config = dict(
    num_hidden_layers=15,
    hidden_size=64,
    num_attention_heads=2,
    num_key_value_heads=1,
    head_dim=32,
    intermediate_size=192,
    vocab_size=2048,
    hidden_act='swiglu',
    norm='rmsnorm',
    norm_place='pre',
    norm_eps=1e-06,
    positions='rope',
    rope_theta=7010.0,
    rope_fraction=1.0,
    qk_norm=False,
    attn_scale=0.177,
    bias='qkv',
    tie_word_embeddings=True,
    parallel_block=False,
    init='normal',
    init_std_qkv=0.0678,
    init_std_o=0.0124,
    init_std_up=0.0678,
    init_std_down=0.00715,
    init_out_by_depth=True,
    optimizer='muon_variant',
    learning_rate=0.00311,
    lr_mult_qkv=0.5,
    lr_head=0.00773,
    max_grad_norm=0.5,
    warmup_steps=200,
    schedule='wsd',
    decay_fraction=0.792,
    decay_shape='linear',
    final_lr_fraction=0.02,
    batch_tokens=16384,
    max_seq_len=512,
    doc_mask=True,
    train_tokens=147900000,
    max_steps=9028,
    dataset='wikipedia_en',
)
Each number is 128 + 24 x the weight over its row's rms, rounded and kept within 0 to 255. Layers, rows and columns count from 0. Numbers have three digits each. The size before them is the row's rms in percent of the matrix's.

# v: layer 2 attention value, 32x64, rms 0.0408, rows 24-31, columns 32-63
# o: layer 2 attention output (transposed), 64x64, rms 0.0761, rows 24-31,56-63, columns 32-63
# gate: layer 2 MLP gate, 192x64, rms 0.104, rows 0-111, columns 32-63
# up: layer 2 MLP up, 192x64, rms 0.101, rows 0-111, columns 32-63
# down: layer 2 MLP down (transposed), 192x64, rms 0.0897, rows 0-111, columns 32-63
v24 103:117158089140155122073110147151118141077155113143112152106137149127123186087111118146111096144132
o24 087:123145158154160123141145163134090126158144107174095154113133117129104099157106097137158129111118
o56 100:170103115084111137154095159126116139076104098080161103151099114077136131111109152114114137138132
v25 106:118107131127108139104122091154108166127099099119125142096143194127171145140115159132158127084134
o25 110:145182127100173135140168124156133120105159109139131098129116156124142101115123126086144153100131
o57 109:145075104134077152122095139141133117182126125100133144129140080136080172153141125141138106107117
v26 097:162154166143144111127151120103141118096116134138191144105116144142140127121116129133118113130151
o26 094:145137106134146136107065096170126135127155149120131126124121096127083128130120133119129156127096
o58 096:111140164109092134125182152110108095126107158139137103149086124104167147161149120135148107165156
v27 097:119141172158121111146120138089153122129146129150119150113180151118138157135145148093126107082097
o27 099:139187132140135111093132110133168146145096145119134135154070121124113166100117127127134148135137
o59 104:105106135088132123168125116151141083154142086125143105097115124152105085114092145128126122147127
v28 092:156132112124123096120143088178128139132149096139174178123134100133134122128129159148133153183172
o28 085:137137104118131170158071143112101136130132140125103109161137115096100075164119112091152110138115
o60 103:093118169106100122112150118140126133131128137082121138073134130152159161086119152170105110099148
v29 092:163144138130130120092099139095178130152150121117134099120156127094118130153079155157175124097115
o29 100:125150117146137141169143105130118088147110167126141164093087131165173148118142098151112075148155
o61 090:104128122145144129089110171155160173090149082097140137136144131100115094142144151134121146142101
v30 096:126136080141143106131120147160168143105110110128124106108103133129105138126131135127107125123130
o30 090:127144158112120116160110090140164116111138130139072127158145149124137090167188096154168122094164
o62 109:138084116122125132100155167129093119136130112134178141119126104167139172113070137097124128201110
v31 112:122119093130111161153120143119130137139166135114135174136109179163134116096087162130149086130164
o31 078:143092137124088131120089099173139114147134130140146103131129091122141077166114135156093116137121
o63 126:128137122121163109133138136061135136098113104133109153108129170111115178091150133080146165107145
gate0 093:095122104099130103133167132166137114091164096138125120101147135132118111121094135097161112097123
up0 094:164167115148129115135087102149119117121075141164138160119144113146152099153147122145085153157159
down0 093:097156119098112133132096113175138131097116122167155150111108130140166121113166130118134131117097
gate1 105:099114140089131115177132158170128183138150124116116094147136130158137100174163143106168133158116
up1 108:143102135126123170190150125113100120099144102096141127127113133117081126130138151127111117135174
down1 102:168108090133089135132109097159146103136131131119154084151101099143108139112156118146131106105146
gate2 101:128134066145148175170118112133119153127149124120109113126145131127085098077113188127145124146108
up2 093:093117125140100142126073141060118129102140131144122140120171150178109141091085182124116117126119
down2 102:115125112118127152127173169098156119076111134174132145124152072115124101145119117134147091088138
gate3 094:120166179136104142114139053129109107154132126085160113121116104141136126146160182105129080140164
up3 093:138088087151121128126115147147179140079148090137109178130144177149108110123082068122126156101127
down3 104:123108121104117134117118126141128102115124090151137107121111110132086150110141165103137132084136
gate4 100:158153129135179168125124136155113077157136195110164159100137121140119127135106147098137141106110
up4 092:137140159165133089130129084126110153075086084138103102130084123127135121071132122103125147149128
down4 095:165131111157146185145127107112140091153103142114161159076142124146128149126107124119142164090104
gate5 097:166109129120122140113166145100141139110097120125132139119127126145136093137146144131140124122121
up5 096:090144131126103169136139110108141153100165165113102105123129118105162194118144097170106119131148
down5 101:112151148191159103140120122133128126082141101088101139124064138096166139136148103122143149091135
gate6 103:140172086129131142118128123137158144135155125108107126124131154131170130174146116122152102158128
up6 103:107116146071131127080133145136159145141085181157104133125156131126157141127155096155105152114109
down6 102:127156138097118157147114141144142138118153091109136160119124135105102118151128113114162090112132
gate7 107:109112146156066122114111161169150143148111151138123094149121106109149090101116106095124073148093
up7 107:097148163163112122106146125135152152144135144184174175135118099110132126102105136144103178158119
down7 101:160150132142121150114099108107130085122132150111136102120118149063139137132164131137101160093135
gate8 087:128122120160149147149179107119142141121115145129101153148088128154109114152114085121140130131097
up8 093:129117069116104120154102131130080155102137079133155103154143127160129109150129153110124130157118
down8 088:134137097122105154103189143110112155090106133115136157144109137167124105125129098110137099100165
gate9 105:140129124054112120103145104105144105102142131153122105156133106176119141113116106137122097164127
up9 091:107139111164124099140156130097096129152132109132166107133127115129124111153124123115101122095139
down9 096:140135115132110152127133135114092105162109085130139127103156103128145112118126133115148144107135
gate10 109:098098112094158093089125128150138124115110141140110155128105145120122126113166150144114111102128
up10 113:106135117118098151131136114127110096102156102130122145119135148100147156165153090100146099133156
down10 107:181124114154139137122127150092160150166089124132111084117154131152139103101120150098113152133118
gate11 089:131148112148081105186115102100127113099118100121133118122154132125131150139112095109133091112108
up11 096:140106133136142149157110136137089113130139099094150134149129116121135124103155097082077114109133
down11 101:136124133123119138155147127129173122130113132165168136107123083128111161155101156134150155152116
gate12 093:158134114128091105121111141139141107126175102075152111124094107140090128125096166130115125172130
up12 088:137137083146104088125135138124158122122175102153129103147114061130143110123106143168103157161120
down12 100:151115133129113123141105164142107155084090113160098180145156127127125133078180123136150133080108
gate13 095:140139105096095119115142135169115153106109111095131135161123102201155099143146093148165123161138
up13 088:123127127112086076160193130151104110123104082108114150144116129160112113121126120119155131123089
down13 085:122139121142154120125121080169131125120135170123087149139126168137128114159120112212133124141131
gate14 098:141180148146133162163126133186112127116094144179137129124121145158119147146139165113134131127101
up14 109:118122160108145116157137117079139120171114078145126131108128164153118092150087148135124148139151
down14 108:137092126116169108174122139093162134139126154145139132143109141110114071134110143116119150122110
gate15 096:088125131137109099093110130117145151088123105122085155125122149156134115158115171156136131117144
up15 100:141151171110144118108102127132079134149096116162171114140115160141142145132110161122150158128107
down15 099:169082159111091116145109106106137128149091130157118104133068140111088178091142132130141146097141
gate16 098:146145089123184167147152142121121143152115142134101128137128127146145160093098101091167142142060
up16 106:128108150141104146082123137099082137142112109123115082110111114072081113140132169112097143124168
down16 110:135135134112122184101136114101131104106141140097125126142124149117110098142110130095138142119081
gate17 108:061160150137153139132117079146167127155155122108151147122129170126131092121147127074127133107124
up17 105:140105115103151111098063126152121098130121128127130159145155120094152133125140098105078148120144
down17 104:161110105142096133126177177109137168167105154126114131156152108170112138132116157137150108106113
gate18 102:091114122124115125153117106120127137097161141101163158141135135143123136115099156104157097070148
up18 108:126113115120133101156124138104114155130147151131150198125133155125160157134128103161135129092102
down18 105:167132112106188124167126164140119136172119175143134156104132140147153173110110141162123123145137
gate19 096:144108062147108125113110102099148107095146154105131123158144092152120178112149145137126088129139
up19 098:171178131088132178110158129127067103134163109120145141107113128164150158105116145132140139150159
down19 099:147131127192134121135157161121155124156125131119123144155120165083113113126139113137167160090117
gate20 102:152097164146147105135107120096125129085123095127140154113176127120110170110149139121131140124068
up20 101:132143158131120111130178141144122142132100168096174107132059169160106125138138114132131116112140
down20 097:165136127160122128135148113144076163102130099143144177064150143117119143159101164142140127112104
gate21 096:156109147087141163130146107168155142130130133184079150114118180135119129144120131130144112150171
up21 099:114134119148120099122174107143120145140119141109130182130164111091094085119159132166153161130145
down21 102:138144082138103091096101115091099134116113117084167078173102114137120128149129125089087142115112
gate22 096:117150171115153154149168106147117143146122130127140125133144085133123122172114163164110201086126
up22 088:118084182119143087171146080113130148125093142134147126109128089148163107170154136150122148124133
down22 094:115110120151132080125109122108118134105129141123145163106165100137191118080162133167143074133168
gate23 098:131110081093104103141110125120158153099151117118121149116171138130118156116150141141155147152149
up23 088:116166102100132120143141098137103165149108151133155129055145138149105133132114140139125140151108
down23 094:168155134129102141134149151116133112132136104112112108143137102102149129151100123177122127141117
gate24 103:134117123069116144123155153143141139103197116173070132158161150141129125114139132124145157118126
up24 107:109131109111126132136127109165111103106129157114090081129118104119103090091142152097114128128132
down24 102:139157142133116128161141148177130057085141152141090108171162154116132129092129106118138139148132
gate25 096:123142134154147116097094134130150119129135119115143112141070151111142145092144088106106109129101
up25 095:156133137147094112138084111049109153149076168161179156123128126130105140145124136117106158120102
down25 100:140159119078109150163133176152119162138133125114162122113134068148131119168119144152098140114130
gate26 095:154114147128138148121109161142113084154147119174090123143073148114111168116131090175121103123114
up26 102:122105123097159083123122116104165137115130099147130175103123101122094148148080126125138130106109
down26 093:150104123117126150115099137151168133159106124136088100143095127136125164123072144138114136122147
gate27 092:129104137135128119103136175137131116133159114087109134136107081133155116137121134058157115115127
up27 102:151145125150192134152090162139098153139094153150153144107166085114121086129143163150148159101138
down27 103:134114153162159159154101129118110139126121160151147135128157129116116088110131164192150137175103
gate28 096:174104118088145161117081139107132103121151106102168124123133101172106151123122112115156144094124
up28 097:170135108128110121108120150144090089103144107134115089112110086179141141097138135108093091097114
down28 102:138124104057166139108124097103130115085132133162158072163098169144097120109135141120096114094110
gate29 095:094124142097127082138116110124103116153164150103110164107129131114120142178123125136136091120081
up29 097:157123120099149130128133095074122081148177146137137156146125110073135172142129112147151130131108
down29 091:157137106095183154127122102110106102115094155118141137172164147093126117142156100116095131107131
gate30 103:149083148097073115122138134133134110144153115111137085084154136114146129120098114162114102139156
up30 100:164136095151131130130137099067149148115181131106117146088115136091116091093140146177145146166126
down30 101:139156165112173143132140086097178150104110141089118170171123150127133100122118193107135130161150
gate31 103:096171116130104180139128105131153117185085134129121092113157122132128152131142108117132144110122
up31 110:156143105185122087131155106125174114111089114145114194120105141125133147125134121136111130154121
down31 111:116116102146139099178150168117145120111093150139161170113127154122127139124149155118113131162154
gate32 097:119162160136116143150100110127133139123133118122150159126137107075142146170163126151108145110113
up32 100:150094116124178154129116143096133126147152150140116152127105116149094089139116117070090132124129
down32 101:128097091124123151121117103062123167106098112146135112108132133106146127087145141106120109109129
gate33 094:106146118166095144134130130159151126084121132107174147110121104156123127135125086108109075129164
up33 102:130169150102107122133147116107121120123154185130096145111149148165155130126145120175151126154122
down33 098:108086160148137106087113129156124127155112046094123115123122117121156107132160129157123096113150
gate34 099:151118110122096121155118146132132102093115110122153118132119082157135126147175146121118093099144
up34 103:142090139116170177124144125147156143137149133096134141154130136145119132095076154141149154117127
down34 105:117114151097133180162156135082124147138147098078143140129139120094112150135171159122135120162135
gate35 099:120144124096101101112101133155101147180157135086094136113091098120150158116151147115139120145103
up35 091:148136149104124148095165131130150110089145136153119125136103101117104071119086102124147127108141
down35 100:187148105101120134141101123134120138123133121098135108106114147122119123144111152097139121055116
gate36 104:101095143108119147179170106116143097134140081153096147109112085129083087117098158112158146132102
up36 098:106112113170107093124101151127134140103135109174120159095179141113114119078157144136110133154126
down36 097:100136129114098131154105172146107122151128141094137140174089123127150114143182095115118130106118
gate37 098:141122152134153123091140058092101116119163103128123084145180133141141133121093106097141184127127
up37 096:164138152183145138159148083114139182124149155146106131096144142134119151172132127121084122119149
down37 097:088144136115107146143116154133075159094130147105145147171144138092131111177133104081144123123132
gate38 102:104131113147190118118150132129168143097086092085159139130115111121121085141124124125112140148135
up38 100:160111115097091126139155135098107139137100150165130117124122144149176107114102133128094119092129
down38 093:109118106148148115113101096154199100117147132106144124097126113145148115164156120113182125129156
gate39 106:147197098100122122096149137157101171115150161077184120120125147132141155152116117096106115139156
up39 104:114123137085139127124124135134106162137133112123174145130119125143119194105126106145108118154130
down39 103:105126132135131106105186140113146111130124161133115107156107126133145089191115134126155118108106
gate40 107:138116131093150103090143100116151157161091113129114113164115124113123111164165153085168190152103
up40 095:135170193148150103134098084150117142117129141099108112114100156147148157116089142140179131117085
down40 098:149155089156131109137158067132123124118130152159126152118118089098164136102162171106153125124123
gate41 093:133132111132131115118172142102155145145178135121106135107104138053118148117121137115152139155126
up41 102:183145097110136129102111133128111139133126143110123131099112141144118131131126124117175165103144
down41 093:131130080130125141134115133124096133107110160114095095105114190136112135159147127172154142122113
gate42 108:131128134168137120118124096090139147129146095125134108099150177153129125097124168121084123154110
up42 102:126117120111098140110087130161140159123139135149128081137183155120148113135144087124141117110085
down42 101:089114153105147123120192145088156110132136153122087101165121166108110128086137129145097127118122
gate43 108:134129114112127126130119150167113119140106095126115114128116136147133153137106189151144130182095
up43 103:171091126145141160118129114127108144118117120131139105122159115184133129106130137132123112095117
down43 099:159094106139127100085120124138154129097142094119076114093136145153112137145126117131128174125126
gate44 095:124111081163106120104134129156144145100132120156127124109161141118155099121128117067083153137141
up44 103:151136145109144130131164159115082111159118159118117140090153081158143173135161118127120130063116
down44 107:124116172140093142124131094066146148145107138096102104163109160111153141145094147116117095110102
gate45 100:119153154168140128117137147138123149078135174099147130093141081111105154136124098144106114126109
up45 091:150131133118144133137134165125110090149161137179124107101102125148168138130103141099137131135056
down45 096:126125118124135152139142165165110128129111110170164120105109099149158159136151146100110164101156
gate46 099:106148135109112138111119152162121137153163106125144101147114106119153128122100163103106161139087
up46 104:132141091118087136146100130171140116115125136104162177141134111101080153083156131142112107113152
down46 105:114148117115121152099082123165125091101174111148166156144126115141137150143178116117154111137123
gate47 100:132125122171111122163109113104125099112122128077140157135153149096096137138128161122186100130124
up47 100:119093117139125162139124136122131157127167086127130143091184187149129164110142153170122106137121
down47 103:139143135111137081093123146095111103118130186102147097166114128116150141145090144125106128115138
gate48 092:102124162116099102149123096074140153118131154141119131073152148146132121100133147124096099130125
up48 093:083109090108158153111150116163109153101119116112134134127154118092111100163155140094108145120149
down48 092:126150114162102103136121088144134111144146153156140103129098129163153157149110143181153127125144
gate49 095:128121151154146131102101119072119154112126126149112127165133112112151158158165104112157125165142
up49 106:139146154116148126158178109101117112132125149122084077126146111147138146158140102150140148130128
down49 099:141087096131134107109100125147118134127130121125145119127171138102116117130131116086109075171114
gate50 104:145150171126152109112131091132150132150159137084114137123143119172103087171112118125090121140126
up50 091:151149171121122122108095179096126108135173129123135146123146137168148124151142148165113131143159
down50 096:158130106150157110115082127105109104116161130136136136115159170195143085164099123168110094115141
gate51 094:120123130123118169147108140088106140120165109142127125085189129092143146118106175113090131119137
up51 096:103132117088134141095149095116136145125165090179157140095146133156131143090123134117094106091144
down51 089:144111146188136156159099109103098125126126113148136116128115173148130135133127173181118137171104
gate52 108:151129161121136119085168099159157129160126119159119130115122138115165139134108129083162146129098
up52 115:098150103127134120110088084145156131152143149124133149149110147158083108137169138155107133151159
down52 110:108147142121126129119133132141150133172145158135111124149093129124117156163164158141133109127168
gate53 103:119116128124079146158120114175105147124125142114122133134150117101149152157121088142136152130117
up53 111:146156134137139098109132167119149157122118121172121163116127132133103119092124136104129107104104
down53 107:137166111133134133094127125084151084155119115134137124103112139132143118117139155115113107131119
gate54 098:182113123121131128085163152136104104121110142077080118125131123082171112135145103118177141067129
up54 097:106101127073126069144118138128144083119134163076123118139139111140117134166098154153142126139138
down54 102:145120128110130159150154100133122141146111151149145111156127129126101134160148102181137122112149
gate55 091:121143163181114122153123094136074167155127170129120158147145134107144106142138122090107097101124
up55 093:094137101138098087155150137133122129140115119138089115149096156148159146145129114103092125111140
down55 092:120121109133117159075119135156083131100107113152133118123084126144087133152167139156122132097107
gate56 102:097106129120118138131149119145086106122156125134113106125128147126146087060135144140116087092080
up56 097:120102110140095150165104134118123091126118104156091116149188141137156137150149190133099133112141
down56 097:108141145182136142154156180146127148117154139121144147131150119151139102139170105190124121103127
gate57 095:151144144146101090090118144123115101164160129140175129111092145097133155100099119127154129147099
up57 103:106116129079103108171122151120124128094147132127086147140142146103152143118082138101109095075108
down57 100:100137113155111133118125168118181118119139129113111169105121134138131165183051115095129121122128
gate58 098:113101120134131146114099163191130091124119150152137159155093128103115136144146072148154128118163
up58 094:110185141138122087105110155099108127093110139126131110134191154135156153142144154138148121161183
down58 095:177152154103161138129079127083066122156165096114175153132151153130118120128125121141106122117124
gate59 098:113118136125145139122138051147146119139160117133149145121188139116060151116109141102162143126098
up59 092:086161133144110131149139100122151104123113152123131165092166157133107121114067144111124152155115
down59 090:166142120125141105119131173086108155149105152119087142123117083156134148127128124142086118155155
gate60 099:118083111102144104140144135137172139124073112138136108113153143149117126115100119115141151126123
up60 097:143119159144094162115115143098101159141122165113119130120139124106093158175104116124128111108118
down60 099:145133095116166120153112126185154116101148109146094126126078134157173108147138146111148154117152
gate61 097:127162153103178153094154140113119109128178151153144109125090108106108136063131131118156146089120
up61 092:110156117117137127068096138122124112139115154179132100105132175114138122110144102123124113114174
down61 095:103139094145130134117152126123112126095107102169145178111171140136143141142129142100122108141157
gate62 099:118089125132136141140108093124108124089137125117132113112160136099115107094136150142126113148107
up62 099:121132122115137138103200118119158150147136107140107132119145137151172144131124047152132109114068
down62 099:126125137127141132132145124124106142083119091153107124131118110110117159132134114134099136128093
gate63 095:129151131126158106132124150152125153139177132148137111131127129148097128124160143102126121092133
up63 088:109146116113132163082118164133133145110083085148071140169120137100131167116113123155123155165104
down63 090:183107121145101132150088143164115085162134127154115164102155125145106089156112114097121136141168
gate64 106:179140112117105117159129129127105150152157177131111110136135132080150115119095117115120176084105
up64 110:132152148090130168119090144141118108134156129098150130129120086099072137149142107113163106108117
down64 106:142143139132106137091126133114093104113133096129156128085131108162139170143131159102125145092133
gate65 100:142083131174113116116130161132117116152158169139130148173133131123167136134132127119129092132115
up65 094:117139072130154148121129100129117116167106079108119138094108125141132151087134159132109107099127
down65 097:102182089120126124112117078159156119104149115141133115091096135109097121158163151093115144122148
gate66 098:090113136119096122080124076110116132138098111110123086120141111120081119112147164113148144131178
up66 097:116091133070136110167139144086142102119124094144136148114140098130173143153129123131162150104135
down66 102:117099112117120104112094060119162148149173102064126125133132127132130119114133123132145179113114
gate67 102:089124118123130133114144099159154167116119153123118117158138110109085097190122143108129086117133
up67 091:109134154127106126109127157085089164139149165139137134130111134154164161102097142151112155103115
down67 093:097111090130134149129116096159133133134123133129156136165135104114127095174167137130131075154146
gate68 094:163161131167181141097153086133148125143116107143146091114131126182147095118143159156119123108128
up68 098:106080154130163126146094103109121170103098107121107142095131160156159130134109138103067135088156
down68 102:118123154123123149179124089152154162102099094168142168101147124123151125104118136155147127084149
gate69 100:177103115156111175136131132132150135131160156176126101080142108091103163120135121140149090084132
up69 094:140127149105149108154101075129137135151111104088080135125158150138157143140103104133117145161165
down69 099:103108135089135098127114093141134091140121098095101161147142126163117107119106119137109178133155
gate70 108:115153107133087151117157123174125104115132168147127070129129146167119131120151147127128111178146
up70 106:131090139117127124167130154185058112103144107115108104117128150137134112149089137162147156160134
down70 102:167144094137153166127132109163102099089157153180125113134161113201161109127171118103149121149118
gate71 084:125119138149152085173117098117101124120129145136124138112090126114117117121170102121111168100109
up71 090:088129122122134153136141105138129137150052117072137117101102142150131106117102115153071145143146
down71 091:146150148149129085130083169156138091144107094112152152129114129084114115133100110140093154151170
gate72 095:113150139118121130099093117182142119113116157190104123157148155124135083107111071158084135134110
up72 087:126153139176126127073092096119102127077089159137125140136099114125194126126129160139152103121146
down72 091:147112088127127118136113100097128134158134090102129115086093101115087155139143178099140134109111
gate73 097:127127142126195097122157150127094125098145129109160149159105095114094098163127124166152137094120
up73 105:145079105135089115131081175145162086176099124088101092127122140144141128131089131109165110138103
down73 101:106149106111123165114136090138150129152133154157148176096129104131112127117154112140137194123121
gate74 097:092127157122137162141138138124143142175123136154123105119120114157152126168146113104112137093173
up74 101:156100104118152176162089145166133120155128128109115086112141107118133105133133125148123160133126
down74 098:130128106113117115129137147135157122142126152114074116098172139134120153118117112118104091147156
gate75 105:106141142165113115133170122172176140115165152090127148080144164134132171113162142157149101148121
up75 090:150113126107124172136091140125080104123107117145126109174103107100140102166098122097126126106151
down75 100:147169132104134161141151144156155104115163128055153158112094134126148120115115177124168123136137
gate76 104:188126130122108168119096136139142131146138115169145146136074175167124139106112112123129173122096
up76 120:099140134094125099107106094171142136115149162117085128141138097118127139078112117130127125112091
down76 117:147125127111107130128136127173154139104177112143151149097096138149162144143135115101127139135115
gate77 092:110091104130109122124122110150113124133118155118089136143154101130164140128141083095110088115134
up77 098:116132122154121101114105136102111090152109164156129126110107144094150150157096084091142124119155
down77 098:171091125175124150099090125088113136160164146160141147119128138155135120143165137160117124145147
gate78 093:150121118159081124127083153163112106098151098141107130152135140135169121097126097116164109131135
up78 097:126079137120149122164086146133156081125092141090129163157141114115146142119140119146135130142133
down78 101:136133131120120130069086154151117106140114148107089080110106104113128105145146127179117123116126
gate79 099:120113186109138126131126133119118124133116099104156141165130106117149110129090108109182170124152
up79 100:160138159128139122124071137141126110156126156162124134094112145125095105103090152140097183121121
down79 102:110116131105178126114128160128083130144133115136137134159132113121158107139072133115129169157111
gate80 092:110138121133120116133127093117136146121138059146117137174084136139088100132110133096112116148127
up80 096:130125178158094162081137171139138143117106117134102135097102127129210164142126087114108137134121
down80 097:143130155142093141123140070119166119131160125130133134155182135080104129131153150146149152129077
gate81 106:134160140115091144123141163168091125124128153123127157166124093142136129192124126100152104089136
up81 098:087100107158102122112138125140120081161163146158149153123105166101151153115078140121095121139090
down81 098:152146146161137150106095129117114162116089105161118095114137107120103151133143088112087103137169
gate82 099:145138132135137115120166132159116106084116149162123088123108115127152144087146166095136193166116
up82 099:100142150103129163119069165108148114152072136120096157148136103131097080151113149128130076130167
down82 093:140124131091145160160132135103133131142098132117132143122148107176115112167130126103111143116150
gate83 102:200133155099152147145132097115151142174165142130164126136150122165125122121109103111108151104086
up83 104:139103115157119083176185133119143106124135171105115143094141149104136115125096131081121128140154
down83 098:124128132147150125139135160087095103175170112124092138115139143095092139120114106088133103108137
gate84 100:080069180147102162108125125123114086124131126111156122140119120106164136153114127148142078117107
up84 099:102149159170143133142083111112159137136120128123154158132149141152184095124078115136127151112091
down84 101:137144169131113104155121133120162153166129154085077103196135160139162115081110096134114160144116
gate85 107:095146122091128125177097140098127156134123128122141143110158136117121181133129113126120113146087
up85 106:143072102113115164130125116120148103154110109112131076139185146115142179135136102119138124144099
down85 100:115122135060118125131150152112158123149152162166139102153156147100133101131147099123086097155080
gate86 103:137102111139099148093093137182162073138146129097152122121157118138137137137121103133118077113119
up86 100:096177168115137117132168140102132176114168128122124153127068133113128112129112128127098177122128
down86 097:111129133122092169123125138150148090121162141108132113078088117156138142117136129105126083105112
gate87 111:153089145070137183137141094156124118117154130172167139180156107143149117140163121137105161132146
up87 107:179153087171130136086160182141146126161093143077100131110140139120137145093094123099186143128106
down87 105:120141145161117137097148165159105133183117121082098124127080149148112077123121140104131154103115
gate88 099:182148094132114092063145122125142114117141128138158160133130151094102157121104101141112086135166
up88 106:121091120144119131168156096140125092197124100146097123078123097122100104124089134120126131148107
down88 093:146116120102121091109093182174139111115103128141138117165116118134139137107123098114136129129176
gate89 104:112129156150110064156128158139129132146101132155128149109118132131153115132156138138104153162121
up89 097:120136083117102149152121112137091149121131132138088145131122119165196132102133130083122078125125
down89 096:094166165130132091130111160171128160114144129077134119129132161160155108168108155146116157166121
gate90 096:147094107143145091148122128090100104098145125098180169121166133150147141115137128087101154070104
up90 109:090154120160131146110089121138117115133122161090102107109132141159109145149144160158149107155175
down90 105:143125149147106118134066145138141156171096100118110151167135119125096146145142120145184121151121
gate91 103:151128093129182171122155116140124106121124135168147070115146094124158146126160127169112117115092
up91 099:079143084135177109192158141145100143109118182137167111141129138130114086124147131144149149097151
down91 104:122139145143106107084127138134129132169109163086132181123114107122117083158104142102120076116157
gate92 102:111117125167120135115128126169153140125088152138082129121161131127104120157161132145139101144167
up92 102:122115137134116152193121091110141110129190133083132135161118126117149159145129114126134129131098
down92 099:138156125096127135067082112139146112131129125192112127128147107094131101113107143122122128130140
gate93 091:151088132142119131136111143115124145146156144132153146099145088118157159125100091099090125149087
up93 099:149126151130131174110112129118097177154113123098128147133142086153132094151144138139114126110131
down93 097:130111147130123153125134101119098145119085164114112125151185120144108096156099144118091118163117
gate94 109:149140112087150153137122138118091141168159109117104104127157117117147188103119101093098157108104
up94 102:108122157101141142118126132132093141145099146112162138184113120143120152153130129166137139119094
down94 103:127128121084152117096151142133096140104080171105151142159120154134120061098120109132096153156119
gate95 101:139115116141106104109131121168146169121120134116164137074141117126118096090178111095163108124124
up95 116:165117103098136164137138138141125141135115106110138069163142137106140127158152104124160126148097
down95 110:160163101122151156132135117122138121169117150146134106133162170159162125125119172116161137164102
gate96 099:175155145126097157144128117110114103131086123156134097171138106135131112125102138125113179109142
up96 103:113122112090111151146181118141176119130134125156133163179105119146115074117159080127147148122145
down96 103:116141108116154092127150156122065161111138128154094125103162087141166124136121148178131096099120
gate97 091:142143144142108113130177143137105099182150185117131141142116158146112137114113119112182140177155
up97 100:114121142166140111132138067146144123079116143178107140115155118120149139100122123147084106103124
down97 093:107114155104118137134089139129151149093113053120125141098099130163151105142133144122127138122131
gate98 102:155123122124158163114117117091139144147157136141115114139174123121088137149176118135122169134102
up98 096:134086133161104158138121161091143154119123086126143117075131121122084096184088169138109140164169
down98 100:091079123130054116082147152148126164156126128089142128131077087126120102133124122136117124129150
gate99 095:134124125103096082159136112102136141119164110141139112184159143140177150118142131138162107105099
up99 096:108151152128117144114105112136129131177103135154111143070131158176100151152099154142114134158092
down99 096:144142139079060112141127146092138105138149132146145114139156154170135118119129149084140089162099
gate100 113:127148146100166118114164154156145108139112090127140128160130166091099167150106091095112156119118
up100 100:140140151141112111135114109123156138141123137129124129130140136122154126111137120147096127076128
down100 102:137105129149144161108152080112118117102157180160117130144127071153150138143114134108146121126158
gate101 100:126146079139149095136121121154150153084155117126190164123173170136137164137120129159109145149142
up101 103:127145114129123132115128090146140117150134110193121163130180144098123081115160159159144117087132
down101 100:155135164125131103133078112107081127138176111125135147100121113132168135132124133133117108113109
gate102 103:137112118095128090096150100128144133121126144165125165112143129130127144110158103115100124116121
up102 095:078145143155121146104127120145147151123097132126175094145140133141136117106156179117115131103129
down102 100:142160157132093133147143121129138106121158138160133152110142138129121098099138150156117137060113
gate103 110:122104095119087152103079177158145137126130139140139140152124085129093093169128105186089118150122
up103 110:156083137110146119156180122114104106120141146127105160145088102069150172144102152134112125144130
down103 111:128114142121150110156155120084096130142138167144133132114155132100154147099118124129155152110165
gate104 097:143118140099115148128129130127094143153111122112126129135129100128129110131160151084138120110114
up104 093:098119131158150139157088108143161131123145125147113102089127138132133114146107137171116109145144
down104 097:126106125135116084149152126119156160135123106105154153125145113131165146115129119113118185095086
gate105 082:146130113092119139117155135114182129121165145120126095096115125153133139107107097165167116134107
up105 078:116156102100084145121155104101100113142126158139143148061092129116156133101170135119152105124123
down105 084:149152105100136127131132121084159097147154135114116091131093142090147138133118097130137140109113
gate106 106:127110115137152138105142105124125142097119120124101108109110115101140115123167119135170128120088
up106 091:134170151173134092138129141158127126152138133152079199140095145128118130148090112090104115115171
down106 099:140140134162101122121134129092125157154144110146109127123141137167124180147101140093116150101158
gate107 105:122114117151128115169130109131121141120128168155108094062112160100109104132115170121131082114131
up107 096:153124114117162119085137130131121148153144123162133117110126092110128147117124114093136132184157
down107 098:105097180123115142147139105088111126123147134140106147178135187133141108091116136137132098103118
gate108 096:122123100156105134098119149111132126123153109127150128153160099167120131161126092099095128124127
up108 091:145135072112138096121135174106114116129133128119141105083158125128122147130110074115134159117133
down108 095:172113134126134145114129131151133150108154154133133134160146138160106107141119134061149133118153
gate109 095:114110123117081122113136055132134141157147099136125111152137159151151121104131146128154171171164
up109 103:162152151114121148140089135127115100117118147116128181111101109097129153161108136118134144165150
down109 104:147135133135119163135115136152130096148173104095153166116097112132152140153112114092130149167183
gate110 106:143099132137150132134172135140114153108149138083133127151133138111099165173116143121117135141122
up110 098:105089124132114124076100151157134124157110089110130134098112148143119121139074099170121142111116
down110 099:131185140106144144160156130122163107108125159123112134114137150135088129135137132141140157126106
gate111 102:090089124107096161089129138181137144127163124128121119095098074130096154113166156117154131124107
up111 108:168153167098144146148085117114136117107147146130087084136192156158145096088132166144083153128147
down111 111:148157146111121145163072139126107136154178114133149085102110143157151134118131149188129117139128